{
  "num_hidden_layers": 17,
  "hidden_size": 128,
  "num_attention_heads": 2,
  "num_key_value_heads": 2,
  "head_dim": 64,
  "intermediate_size": 640,
  "vocab_size": 8192,
  "hidden_act": "squared_relu",
  "norm": "rmsnorm",
  "norm_place": "pre",
  "norm_eps": 1e-05,
  "positions": "rope",
  "rope_theta": 1020.0,
  "rope_fraction": 0.5,
  "qk_norm": true,
  "attn_scale": 0.2,
  "bias": "none",
  "tie_word_embeddings": true,
  "parallel_block": false,
  "extras": ["some layers without attention", "local attention windows", "gated attention", "capped logits"],
  "init": "normal",
  "init_std_qkv": 0.0973,
  "init_std_o": 0.0167,
  "init_std_up": 0.0973,
  "init_std_down": 0.00746,
  "optimizer": "muon",
  "learning_rate": 0.0147,
  "lr_mult_down": 3.0,
  "beta1": 0.9,
  "lr_head": 0.0153,
  "warmup_steps": 92,
  "schedule": "wsd",
  "decay_fraction": 0.857,
  "decay_shape": "linear",
  "final_lr_fraction": 0.0,
  "batch_tokens": [16384, 32768, 49152],
  "max_seq_len": 2048,
  "doc_mask": true,
  "train_tokens": 286100000,
  "max_steps": 9134,
  "dataset": "wikipedia_en"
}
Each number is 128 + 32 x the weight over the matrix's rms, rounded and kept within 0 to 255. Layers, rows and columns count from 0.

# layer 7 MLP up, 640x128, rms 0.311, rows 214-262, columns 0-63
[[ 96 128 117 121 148 138 125 147 150 141  97  79 140  83 140 107 138 127 134  70 197  89 147 164  92 148  94 126 118 110 150 163 158 134 179 102 122 140  93 149 144 187  97 112 111 151 141 142 142  83 133 174  87 111  98 142 158 151 152  90  56 165  98  79]
 [102 159 137 159 125 148  70 131 174 132 120 119 156 107 170 186  95 153 108 136 122 141 105  55 130  81 108  84 157 129 100  98 157 173 141 140 179 133 174 121 121 102 133 165 131 138  97 192 143 102 149 129 113  97 117 144 141 145 132 101 118  97 121  92]
 [156 108 131 157 106 131 119 142 182 197 131 113 167 182 129 124  89 121 151 149  94 107 131 144  97 117 126 109 120 152 151 121 123  93  87 100 146 137 135 133 117  83  76 121 129 137 107 155 102 126 208 138 139 157 123  84  77 113 102 173 133  90 184 135]
 [ 98 165 183 173  97 159 138 130 227  92 181 137 124 143 148 131  74 133 159 140 178 117 152 174 211  85 120 141 149 170 118 255 140 130  76 111  97 128 100 109 159 135 136 121 121  84 100 141 124 100  84 182  85  82 117 159  96 126 122 112 142 106 119  38]
 [ 53 163 162 122 178 142  79  91 173 127 148  89 169  89 158 114 145  75 172 102 107 108  98 106 124 124 102 156  81 167 142 227 103 129 161 150  86 162 129  94 110 121 158 131 104 101 114 226 134 109 146 136  95 159 103  72  93 146  91 192  90 187 158  84]
 [148  87  90 134 200 146  86 124 115  84 133 110 159 110 169 140  68 135 163  67  99 158 129 138 138  96  85  82 142 143 156 171 108 126 196 198 158 138 127 129 115 114 139 183  57 124  64  71 160 117  94  80 114 139  63  66 196 177  73 188 192 151 112 137]
 [157 132 115 111 147 107 120 152 119 160 154 123 127 135  84 130 105 121 161 104 125 123 117 132  71 150 152 139 129 134 130 129 128 138 136 157 136 140 134 123 124 109 126  95 146 131 123 139 131 116 113 138 118 128 130 127 137 123 115 149  98  85 139 131]
 [ 82  96 101 181 128 208 117 112 156 137 168 195 138 107 171 122 151 102 102 133 125 161 122  97 118 109 122 107 113 110 120 104  82 124 152 114 129 129 131 127 121  70 154 129 138 131 185 117  77  85 146  97 132 160 132 154 150 185 107  93 103  97 218 140]
 [112 156 166 105 135 149 140  84 164 143 133 132 173 142  99 154  89 135 159 159 127 124 169 107  90 115 122  68 142 129 129 104 149 137  87 145 139 198 168 109 149 120  68  71 120 154 125 124 102 140 125 129  95 127  97  63 113 130 119 124  73 102 134 179]
 [109 119 150 176 117 183 126 132 196 139 126 107 118  75 137 150 100 131  98 141  79 156 107 123 119 118 122 109  94 106 189 112 140 128 134  39  99  72 151 133 130 165 115 175 114 147 105 144 125 110 169 107 108 154  80 191 125  80 159 106  89 148  88 144]
 [128 152 150 172 118 154 113 143 159 142  99 150 113 113 143 166  83 158 133 147 129 173 173 106 178 141 103 151 122 120 107 110 201 112 152 149 150  98 111 116 111 152 123 164 149 163 123 154  77 103 141 102  98 110 113 187 126 139 101 175 128 122 154 145]
 [138 125 117 135 135  91 132  85 142  80 142 124 152 136 127 113 123 153 147 122 133 131 118 139 115 125 134 118 110 119 103 134 163 127 133 126 114 114  98 108 107 133 167 110 119 113 180 106 143 137 148 131 127 118 128 157 140 115 104 114 111 165 119 132]
 [121 131 140 145 154 154 138 113 102 101 120 133 109 101 175 161  76 162 149 115 142  58 114 121 149 119 158 151 122 110 155 198 120 115 128 155 107 115 117 120 133  94  73  92 122 148 145 107 114 140 128 134  97 118  55 125 152  76 128 153 123 141  67 136]
 [112 122 143 151 143 125 123 150 135  66 102 136 161 107 128 111 111 187 157  36 144  82 152 127 113 112  99 128  84  93 122 127 114 114 115 122 108 159 158 124 145 159 103  88 141 135 120  95  93 108 116 112 118 184 127 169 111 177 100 139 111 111 128  83]
 [171 146 213 133 149 148 148 163 181 125 139 136 171 128 174 134 122 159 162 176 146 111 178 188  81 113  80 136 150 116 156 129 149 129 102 168 160  92 120 138 127 109  86 138  67 120  86 172 123 137 147 190 115 117  90 127  58 150 113 159  72 162  36 156]
 [ 79 115 111 107 136 148 190 107 132 144 102 161 143 160 127 174 137  99 142 102 128  78 146 145 108 109 116  96 137 120 140 186  89 130 141 173 110 119 152  91 111 128  73 145 160  40 151 153 169 154 111 123 131 168 152  73 136 126 110 166 165 225 121  81]
 [104  95 180  46  98 137 120 112 125  58 101 194 112 144 124 198 159 161 109 178 142 170 145 128 100 108 142  78 114 134 131  60 163  82 145 153 150 135 131 166  76  82  58 125 192  77 160 136 138 143 101 137 152 140 149 173  92 105 144 112  88 144  69 126]
 [161 105 130  36 119  76 113  94 116 151 173 152 154 151  66 119 152 132 148 165 131 144 112  89  99 105 154 121  92 139 131 120 191  92  97 136 146  98 177 184  82 100 104 152  83 163 104 157 103 126 124 113 122 124  78  95 148 176 126 108 157 132 151  76]
 [138  99 124 176 156 155 144  84  72 229 147 148 152 107 163 129 158 150 131 156 130  72  98 126 168  98 103 106 175 161 105 195 205  31 155 155 126  89 144 149 137 156 102  82 172 102 104 119 108  93 157 188 154 163  38 117 131  67 155 178 136  98  87 156]
 [101 167 180 125 117  58 167 133  77 117 159 143 136 145 167 197 148 118  97 108 113 137 144  92  98  80  99 145 147  95 116 132 132 109 106 180 144 180 125  84 158  74 112 130 120 123 149 104  95  92 116  93 140 125 104 107  92 166 101  83 127 115 146 138]
 [159 178 118 137  81  84 109  67 142 148 103 191 162 116 137 117 169 125  98 161 151 142  91 122 120  96 117  75  88 121 157 159 143 210  93 167 151 153 150  66  84  96 169 141 173 207 116 108  77  88 142  89 182 108 116 121 104 135 106 148 120 113 158 189]
 [ 44  80 135 133 165 132 115 110 174  90 130 108 159  83 132 119  65  84 147 140 128 133  78 111 115 185 129 181  72 105 165 100 168 171  70  67 106  91 111 156  71 110 118 158 203 147  72 132 120 143 187 155 143 136 113 116  94 126 135  98 133  98 167 104]
 [117 180 126 141 168 131 138 138 154 125  92 103 158 113 146 134 134 147 127 117 103 137 128 126 136 137 156  97  75 159 149 121 151 174 155 119 124 116 119 165 105 110 165 124 134 169 148 153 107  99 189 116 144 149 126 123 135 168 149 109 102 119 122 153]
 [181 112 155 111 138 117  96 110 132 104 151 104 160 127 115  94 115  77  91 152 125 111  81 130 132  32 109 124 109 150 154 103  98  95 104 104 118 110 150 125 131  52 118 125  94 116 130  71 143 117 155 129 153  93 154 100 168 122 116 160 172 110 134  85]
 [ 87 162 117 191  69  98 160  94 124 120 108 127 132 151 174  76  88 185 126 122 115 142 167 186 157 154  68 151 133 144 131 109  87  91 132 180 154 102 146 111 147  56 119 112 135 116  79 187 160 126 175  92 151 143 126 117 120 101 106 120 134 144 139 153]
 [138 132 140  98  91 115 136  65  94 112 113 158 112 128 135 123 114  96 127 129 132 124 127 152 130 101 147  93 148 106 153 132 103 139 138 138 103 118 124 132 126 126 147 121 148 131 124 147 113 154 124 111 137 142 114 125  96 127 137 138 123 122 138 147]
 [127 113 145 130 128  79 109  95  78  86  95 142 129 111 147 162 145 147 137 181 128 185 122 131 115 157 165  95 134 115 148 169 162 108  73 127 129  94 149  94 108 178  69 155 156  78 171 140  87 116 134 193  96 120  95 153 140 214 128 176 122  94 137 127]
 [ 85 148 162 133 147 148 131 115 143 153  55 160 206 114 147 138 130 104 148 184  59 139  71  94 121  82 137  96 167 164 206 103  77 110 132 116 210 157 120 154 124 123 171  52 128 156  94 172 149  89  95 127 106 191 164  48 119 102 161  91  48  56  82 172]
 [142  96 149 119  97 133 137  88 129 116 182  88 102  99 126 165 230 127  79 170 152 147 132 126 179 109  92  89 147  83 168  99  91 108 126 134 117 106  88 125 184 117 146 104 100 149 174 138 127 100 110 113 109 141 105 170 145 143 147  55 155  92  54 158]
 [130  95 141 117 133 107 124  48 129 211  60 169 183 163 105 135 179 196 123 107  75 132 170 102 150  75 175 130 136  87 128 149 137 152 105 106  53  86 123  80 116  76 130 102 154 132 119 129 104 142 109  19 103 147  85 106 146  93 130 161 167 182 129  60]
 [129 119 138 127 171 149 189 158 135 168 116 146 162 138 124 169 100 135 156 120 122  63 125 153 104 128  76 152 120 141 159 158 135 109 139 115 134 137 179 110 167 117 139 158  98  90 167 101 112 122 163 133 127 200 139 122  88 123 120 147 192 149 117 149]
 [137 160 181  88  99 143 136  96 148 121 110 179 169 128 130 168 143 111  80 122 158 119 114 112 133 144 101 121 149 147 145 140 155 153 142 104 127  81 108 175 141 148 179 177 133  85 138 129  92 161 103  72  90  96 205 138 124 162  95 124 143 169  86 162]
 [ 75 120 164 164 101  70 161 150 158 131 137 201 116  94 145 113 121  96 219  66 114 135 128 180 145 143  76 107 125 160 156 177 126 145 117 127 133  64 192 108  59 201 158 141  92  85  92 178  79 130 207  87 119 126 119 106 100 127  74  37 120  97  98 137]
 [152 109 140  81 120 138  57  91 179 146 174  96 103 130 132 105  90 127  54  45 101 132 183 140 128 143 124  82  78 156 176  59 157 113  74 152  77 119 189 163 103  89  99 198 155 167  84 173 116 100 138 147 133 152 115  78 143 166 162 139  80  94 141 189]
 [151 118 155 107  78  81 112  56  90  71 169 140 141 158 178 180 143 121 146 106 105 121 113 130 123  98 112 113  92 163 154 109 101 126  82 100 145  52  90 135 190  93 135 145  61 156 126 107 192 130 129 123 131 134 114 153 159 115 174  68 135 131 112 182]
 [104 162 138 128  92  95  87 151 165 171 144 143 133 102 125 132 136  95  89 145 134 180 123 130 105 101 141 150  87 152 154 133 151 121 156 182 121 103 127 159 124 151 120 131 118 109 107 109  96 103 136 140  99 139  85 148 156 148 144  92 149 128  70 107]
 [152 112 160  85  98 152 116 142  99 162 118 159 137 154 157 118 143 141 143 142 116 115 174 141 140 110 117 141 102 170 161 125 145 101 133 130 141 175 107  89 186 122 159 118 145 150 151 171 130 127 121 133  94 110 121 152 137  93 135 152 148 118 131 108]
 [114 179 132 130 159 117 138 141 132  88  75 107 138 131 106 158 135 148 113 110 133 164 157 128 129  78 166 142 119 110 129 142 102 172  88 113  83 149 131  94 103 199 122 107 134 140 104 138 175  74 131 130 140 127 160 142 119 142 142 142  96 166 118 144]
 [121 126 113 114  81 189 141 107 133 102  78 142 126 133 103 130 142  60  96  86 156 153  96 110 129 123 149 136  77  84 118 160 147 155 156 140  95 111 123  81 132  90 100 153 112 169 164 102 124  98 152 111 101 157 146 104  90 171  68  36 199 127 153 129]
 [163 108 169 183 110 175 143 117 147 106 138 165 127 111 189 165 150 114  96  84 133 110 148 154 122 151 139 121 100  90 122 123  80 147  78  75  86 116 135 169  94 165 102 115  94 138  90 117 135 112 160 102 140 123 130  59 184 138 129  82 157 141 179 154]
 [125 113 156 165 123  99 178 143 157 123  50 129 147 163 174 180  49 146 161 117 111  98 160 118 154 147  80 136 109 123 143 174  97 200  99 143 175 107 158 133  88 164 134  96 115 115 163 175 143 137 183  73 158 122  67 135 169 137 131 120 151 112 154 119]
 [188 101 145 133 117 113  97 146  75 137 169 177 119  88 209 132 160  83  99  81 189 176 126 142 158 138 147 100 117 136 134 138  95  64 131  97 170 111 133 157 139  78 117 132 113 144 106 186 142  79 141 214  90 134 126  62 124 124 147 158 111 149 112  88]
 [116 127 149 106 153 106 172  93 132 167 134 164 155 137 139 173  89 164 213 106 139 167 124 192 130  72 120  98  94  79  87 154 166 104 159 177 149 140 194 172  84 109  94  96  89 162 134  93 142 114 162 157 160 128 134 159 146  57 121 121 145 102 117 153]
 [111 119 144 182 134 132 110 122 110  96 129 130 143 127 133 128 141 131 114  76 129 198  89 182 143 149 156 140 107 132 180 197  75  94 117 140  90 129 103 180 153  85 125 111 149  67 161 157 107  88 103 143 147 122 173  86 134 133 108 201 186 122 129  88]
 [123  76 178 130  98 144 145 144 117 136 114 176 142 153 144 135 102 141 171 107 148 136 120 151  88 179  66 154 119 140 132 157  76 127 107 141 169 185 169 119 136  46  97 130 184 123 189 153 132 142 165  71 160 139  69 136 175 126 115 139 129 104 145 114]
 [108 149 153 124  90  81 178 115  93 180  85  49  96  98 150  84 134 121 165 102 140  71 126 151 178 191 147 127 134 113 100 172 137 117 123 122 173 119 118 181 147 159 127  89 129 105  64 166 124  72 181  84 134 140 133 143 144 158 165 159 119 122 151  79]
 [132  71 125 126  80  94 149 116 156  73  92 124 185 125 104 157  88 133  74 129 193 137 145 185  85 105 147 186 119  75 147 166 114 151  60 100 167 102 136 106 158 111  87 146 182 146 142 155  87  83 149 152  77 113 128 160 145 128 154 111 118 131 154  88]
 [ 96 166 120 122 140 146 163 155 177 200 145 181 148 178 204 174  62 148 146 106 137 147 116  96  88 133 166 129 148 185 122 118  75 125 150 124 119 108 137 127 172 136 112 137 121 146 103 119  89  95 184  96 114 169 137 160 231 129 120  72 150  46 149  55]
 [ 68  85 137 161 125 126 154 146 105 103 132 136 129 173 176 119 117 144  55 152 185 133 223 135 103 133 237 135 116 124 128 106 163 114  58  96 143 161 104 145 149  77 144 119 117  89 110 108 146 118 153 159 141 135 135 131  85 108 113 109 118  98 138  64]]